Weights of a small transformer language model.
Architecture: RMSNorm before each block, no biases in attention or MLP, tied embeddings.
Each number is 500 + 50 x the weight over the matrix's rms, rounded and kept within 0 to 999. Layers, rows and columns count from 0. Numbers have three digits each.

# layer 2 MLP gate, 512x128, rms 0.0805, rows 265-281, columns 0-127
475503456547487590569545563596465608487464542506475495504520509464444519532452453407521553546494541525533527491504524507636440498438461465462518504491592549591600502449454474511563453452501417443594335595541460505460560378503541460547493503507465546496545544463446538436497497440527466496444467572377551604427535585536506411555582525524488536547442506503447471458492403655441509543478
519458506491503457489498489483548397446578508560535495502493456490511538508544400412485507462438401424429534498555475462486523586526553522527509424500488410544492535502537360494474468441546540539396381468448493627489518456499541538455485565526452522443485493573484515517478525498481384546535493532479589564464473486495492514411537463546527582467557580423475510519537511421475509577477
453390543471431520501516511522446552516545513475399426478557521501548495521515481531443514600523513536531488436515524455410411450549581452460414539553485427558500475533616506419447460554474533495412425562415553568432636548546540489627448463634527396552464485512381514520431429560468405487545612463413492481479568471544438438443446438404453534534438517532629515498493543489544510494492
494488530495548565500477510430502519442475447458444431544484477498595548534535480468563488491573546452455553540443426477472556505465499495459458481469441396444420542519522445515419480527485529550505544392492570463537535450536563535488588566441525487430458526447462534495480543570537484416532538450545546515457617498441580461502466600518505476528559482482506515570515517558480509506500
498471531437512518483538465572429525409459490491439491530500527497371519558487467528506477453487629460542478526538476518471445506521403556498507500490487515484419473515526449540502558488499459578459491514498426489516499541564392520529480522554472517447458549508444509472505615480481469548446535484491547442521568482507439551492551488535431534393399424488548473480441443475476479540503
508513483555520478562486502581502615472603461460601485469468440542520457513483561569507495478583489530390580582432542539492499606494473473542528498472439500473485571486525464566414596497603495447424509406557530573502527459510448496472458520500606475502490492580447462564503460562471476499515643520497512522532547540535516503474498493560526501470392501539449466568525506442493464485489
478477477506434455541532471535536498537462558460501527495502570409470404519463520530432635432503579541433478526514566515542408543554512559511508476588419545588431509506535537500495505513515503480567474465605451503447491495449545443511582510460548435438518493495475512581503493569496588549469425421471390536487540543604497507518411549448576483498442526567501499538495429439581473481545
533627521481465499401519467491412568480478499525421417486602508461503566503545512496491545546533557483515495443486480554539465479476480487531470511447536511487501476492453576576484586445579466437399422556519465474504388540561481484533470490486465539568570444527461470420471512501480533575433512503515545510530420466555492558521453404549520498416440486488458504520493528508457494480486
499462517457541428482565479464447485668328434453495531547509566526498477438474524454521522414548516552480499417546454489616460482509438525432557443490399511513577470436513442397493519611427439568442510542384551554481515551512520600442569479553416471492518517548487460468362446461495536529521523474395527492430372401482553519486506456490488571456352542421497541396481459450484534460439
508570488505465474489522499431513520381518542481516488511487496602523492514479494578505501530455410463484365471572494466496501513444579578578505444552566517518534542531475466473555531536497624477461451540437567547576500600432548452506487518479543538533611547539531438589523572334432503516533518467485505491487586563509529483520543524522459500592429493574499434534445488568476512542484
464516459493498466456437443521451526506413604486569493499560470410452565626525533403482553527518459490485508547492535545400491563430583545508511525495606510478497475515489508431534506400486467460549525454506460437451547550492535429558477515509555428556419526520519489467535469525627528500596419535473439480450579567612526460477523583496504395567501476445565498599509473557632623585459
494449441421469549525461533521501501573608420501518464522446472483454485494445503501501466462463525563605590532492423526474491523539543502490509474487525432487551598507541481480536460510503499556504594575447561605521477511556584495577514472438484443505520505387498573511455520483492479474499595496520565539473505531533502508524471490507475514589577541622471476538431537506524472508520
447426494568503601465491543468397435460492481490553530441539410469422559582521501625521511497507522545454488439522472495490424548533535518432406507468576481517452459551452481494483557482458467506509453552519420550437436491515529554515452516529445597488499504488555540473505526447456518483505587505506474472523518563571530484542446582442547506532461434404555534530433520550506569533509
572467503517547538410512481496437472630436433614484526518503437483572563410492432508492445469509583528407540521485628460523554499479540402523449433529457547499478488528406541550510470500603603542557506513450443471563566485466484479554465507476533476504523439479473467513491509488441465577536458567538466461469560502530517518513518520509482408546459450425524444460509555471488461453486
502573483449507467427384456522487546454449484462511394534448555456429469425480499477442486450452445401538470448475484549517537484466411521402508506348489498452517475493462486476397447497513482513366513414565489538468452554488585451500596464485446440533519491500476515450453503489520559543561502484461613473460468505544524491479464524534467600431500462519505402530486543511491502444449
472473564604506536487573542436521488525466590556513365468491452439467424488482492555486380446556469485461463527499506504495521449506474462468468508540528481506430504456454518435543590503524446545511536350548642468458549541578512555490475529489555499509541558587479481481484429565467591467511568560439615488558487395454476468465523486601498560544514490444474409559564478481468415499489
492536531536528563538479505479498506599447517436449533542427529484478533448392428510536540431527446433505540542466574495516512525503578500547464570465446530456435477505371505484442477509572537511492504496465447468501423479521485634475523520484465534480548489493541482508437475513572497483442543499578559543313572533453425458481459524559451420471566489511546404509571559510505461541457
# layer 2 MLP up, 512x128, rms 0.0803, rows 265-281, columns 0-127
468514496522620445519455496476452430594505545564443473477562477463368520488476416555467506495405535474571463453536506457456483525443448470543484422552460557560575522593491493445567456501440514538473545482493539559614572518503496583458541545495485421535411503475484496396513535578483474468519442515515511469545507501497521501452540540529509474394396530483473460402487477473577502596590
469605526509495517501487438474458446422449601488456484421560569469395547483525490498529470510520516558504473543431496592492524463430485434553526508456549470516556406510500517477448515529487559460626416564438467444480514557487487513505451459472509434538476508462561440474457514478555533486518487515512493416517560493466488486514537527460526568481409616399538496478414575509483538526416
394469449534617455513498516477530504611438563509550471480583558492513466518532490536530516558505481469520558447420491573487583516469607529474493566414472470594471503563464496493441522405498562457430523472544501428501470475546495477609624512582555463514411411433464531486544448530407518481476522499438557502503476519542421472429527483534484514446380468559521625488579476529479578537458
549479506549474507482404482465483522469485565555554472537540550481548499523513582491499524510482383486391579383552445595513468525446439560498483520433521606484475490538531511512494565524526559468497529477478452444485545501478530535587528545482556511440517450442457589477442461562524636494387491459440482488437496577463513456510438490487482474566464495613569489451578637495501509518456
496548469503517435516493620470444589405412470512493557498495549500452555518467510564444485541456549536507602548575484506541465497551510577369509435540478548545533540479480411546424561400437592500471502484607478461482442566471478495527437501450444535513456501455474556570504517483508514525519427499515571475477544537473505528513522515592472517511500502521449500452530460493570538549460
494481517569549492557493507546461546535458567483458530551458500513545458520464568510518462479577549437474534424513498479503461558445459525531530483405400448411508500434493400536428570435610514537499474431568454490441556614539552645497504556521572453597499577470470558565393447479461523501496568408556557453497560520512585410469460524517523586399434526593537493527514479586472448385524
459516575492520430472482439595524560449445558500488459496494462495454457509519475575498552499485439523422508472506537468445465498531476466411510358501464515542480444526423568485490543526392487468517551552412501484465496413473544536514477434521466530482479542439509393466434499558529471531520515482545510431441439551497485454474538397527534534519511525496433483470494534435484568595454
560474503460486550469436524530432471515473486472486565512529566430558557484504563514455549513572537511531530464457452557551417496484582432586499483453503509522538540488517420469472581443546608421487452490476587516503413437481483449475506450432579588468504410536376504518456461602493533528409510456480547512486511583482536510567513515407430571428441482537473549580500494494446450535432
542574421489460543507479474468466538450593558479583476459569435506489469383636564394486536498434488453608448529512427475477476476563464497485489497504563523528513523540482529470508511550548460578563407508489582550549486420432605408514459494584614558498529341457463633498544436473497543520547425430433576613494499445496510579661459495499495452471505490548519502585487479542626416461539
523467532474542531587554422485442470418535541550447416518532549484548482576544465412493514521524627513407570507471518528468516577583525513560479506439419463446463490527495440392533402539480460545590447483520536530502508398568459491558519505466569440523486496506524552527468425555489506465496536449533469540562510400432516621563441490425472506376523496487486506458479484449448463551584
480500503440501576471482425422529466564521514510472529509475421553459520552469565596508490509575622564535449481544522437487526563478486559526394566493519514508442501432544593450457473462346511509507474465529498552505532489479593516524505471458479497406501495540469513465471506417607393592524507451530542482584467502491517429514472419567414457494503442505488547509482522457534543526485
473488562518405555476466560429552492469544556575527424444517568480558521475473466453466446434495497462503438572472521558645536555481533518552521423478464572488483512506530516421483553607440500469517532563458495522513482502478486491533513493486528576496459496521627524443582491501512491468466465518445525486488449522554487463553504485525487527487460495593418493508479433519551479478524
496505637521476491539508444571475518575570502520493549557612487534463465531508498430513509440567511493592514471528425481563501567456471556465560577514377511487621502460510501508465532486511521506451531560546459547538582461483551504492480548520509522432453471513537518620460580479563495455438505571511519559516532430424507494503489507427516560506553547469596476410482417434462416455454
534507490429430499417510415531424466560454513428456507526558516489509543443442601437487509636484527472496398490537486478459571428554511485539541420496548576531511441538453519535467410407464475475497540480501541442412526475509556471453589558552543513400527430603515442502498440530511500479457565514513455599510503507467479559525503505541493446505539481513498446467404458536578533485535
468533529485447524520490460573498536524519512491480636485505436446504561557507518444570490517606546530480500575559489538487480509468562518485432436492492506468547409505468617520441524445409493491594508621426385437455522519424417505562484573509561423509517436495474483473468553467540479519535454542536510491524593578466538472488451427510471528482553517500529545431514531457561540501480
557474521535419623507480511506520514434427516498452553440545655473427546607486515539495496512495512481499447383459507388500594494486516498625451481444512544514560494518436557468580473492513537478398495514500400531509523469433570471546539487496426483601505549510487509440578534502556381460571496528532606528421499446434528497470588489525547489506472480412533557461452456631549466473468
499494564454478561458528462501405408511577495487443467562439474498546497544393537564543507401480435407402525495533480530486426504551555490456392525540512436421566488501454484472553542446459524466502513522523520448521514441471598491526421490559466538429587583440464448536553497384582498460466507514452476438459478544484487437548532451479395439437469510489490481428489470442556577463509
# layer 2 MLP down (transposed), 512x128, rms 0.0802, rows 265-281, columns 0-127
524463445483499575435434500445582482523436470468490516457517623529497528411459563534449516544590430499528470440433460498469391517580458437548562464422512512515580565475559484438490464404472561467449429523499541412483537589565524460482561549548529617592489473531557511563469484530463578481473417501545440498579426576508459589538529423457394580475536487478478423516469511526558450577433
504511467527516469420538493505506521547520530561437483494535444429506422484482553501514435486487389505519470478570510503435389417508428488514456449474511548461483534510538444586532424489529511513409479428526469566621498511620482496529528488587415438477421440524557402478527488524539466593537470447544487472620434495498546506564500465507445595492518584465503464411541447478411434610467
495517571501567509498384488477525640428439442510484433558416502476540424646420482528541492427483546572517498494434519496400552488403462444481508549450471527496418545558468460484466492511549523571478559499520523494552470537586552457395379487386480512496552463470488401498441495482422518517495587452564451433458516511474421517553551513466506529510528359546486514418576483462475502447519
463513503501513549405502424382525461460521489515572439546528420547514569585556552555520399387495513494542528470449437529484509564421458483478475545532454472532531530533494560544460605459440568532494496510453485573507580466536542539417516518472491517491567577430461501460533603559525483473576507515495490519451451479534517505533422568540519486482519510491546600490575495478501494515448
541535482435487553543557537438512467415500540423498533529504537489435477506505488460511450465449538473561545486526460418488463486503496483388475528504459498524434535507524514491385489449403560493542484583621515524454478519536656496621512539433561482537533499476443540506417572590509542442448534508484524389472507471459458456433565455481488535520481414484502548533505546526497571502485
504442540474480553485445564525471624667526524478570482498534517484513444560387502533518581487439469566520484487539422410520532424580432522475538496493517392486532540524528514486425411537453512515510439465571442607494500529540462634477489567460445535591405492574478516482457438434532507445490465480545584415553549545527455439510346509559450526527511422559503418447520419499488477528558
542566450537548511542466537526536422485559431473458475520521489427517531425503492442452492525501600466542556596528506510486595600563463526431510461508497619494473478419521460530517491551505544507478480547464613511497510477527528574559482466483540587584471443540514479545516422429485474522489594507444473471441578427531481432468556522395473502452449495517397497498554497464601532501496
554475534498476477499584476486528398493399474505419540462514497580488492443473533460448432540477583508470496479429513552611509492490510458524551515570540515539424611529470527498485533528532557458497466539479455373481465534547587482589471511470492546510448459531542441518473464496520451519527531501433479459418594418576557583508517562498518504532491522637433565536450472540461428620526
579472468492327498462440482389453583531587446515537543513547533463420524433509518402479457515526542545493385544540429495564554444493641437487425445472499489572438480533399486477515467539482451528447495516518560491522488397412493437608513459547485459489441317499419475532518465583481548526539489414473498618453495538497541522460436557428593472493498383506419516543573375455643494470567
478457508491474480574483463529576476477543574561482517455543526532528488472509520562503580506490542474536481486527415563560534519402490571511463460549593630506461364473456477490456458453467483464403445450460483525570463462499539479419462559521467480522533516533506471478513476534536389502589531540453571556482380569485508483509528437553467532586486429496520504378481532563446527475470
486503487515637425439483484509592471553390535551486558553482546499560456544517446535506449505443503357469490496500500505502494514573510555477493465506597490525568524556456519497578449549594442557512454461468419529484482507425468454444502536519556449592587559451508377576580538476477444381520486457443567480504434494457585488497507490421474530549413429498494412484499483434480507360555
474462563525515477490541479491581509540460532494502503538540534483449455513487489527544499589504504521491581444558471515441453503480424479408492558509430495527408530483373524474491471467467478512553530503542513449535496496513471477433522546434453445493550570480462468461475507539440562439565599421483509542455584488454593425380420594549436516568512519458505484494550524489520496553585
548519441534442528523547591448516472478593501422474508493421404517459539563493475510491492477478509468442546491519539484456505560558511452412511464477428461438477452523478534559541512470577458472532483457461527596491437447485495573527452564484460502530473427569494540430564447494514394478481553465605550466474471559492496447496538550479413506577513454466486552502561598429535543471538
497554492510472485472544490486534528505415464486485496533596611438578524551465519492434547439477526443480537503573513388558583521530493494535442505490537515455400458509529585576579586448565549430578621563487496483500511600462434413527525429466555514516451520525617497493503552493426523486548496438446544446512487591609509459468428478540496524461580518502465508531515522590543556552517
484488474569528427485444480507523531479503470504446618496494487500516449608407496439525472544562371473466574459473469487465499505488459547559475441496473511489446521554475526527483520474470602541521524482561405470565496501495519507553495518496498531449433535516465484514491444348489544486459459446526619443456577514522462499470473470497503561553510399543426492465483490438489591541568
492604438441514516466487550433398546418469414570592547469570527470586516513443462433575494499540518540537446488435471543472549495570497489549603541521437608442497485484511552562482446498445456540467528517506468543527502485419474490599607457494515558486520479439398499505459483405507519560511515424434533549499422586600528503587507568474501451499415483578491420382513416499511485499602
533528553459542469491484491414535563421491568475600505491549533567442466434360447519529605564444512514547587488497532472544490527466537488474462471428408519546564551460532491481564492580526568472471387444470451486457482466482509496428522506511598584422477509474497525482420492490503534496506540486467477430467401454562516476516485536492485512464526538500438455460523543463476501573489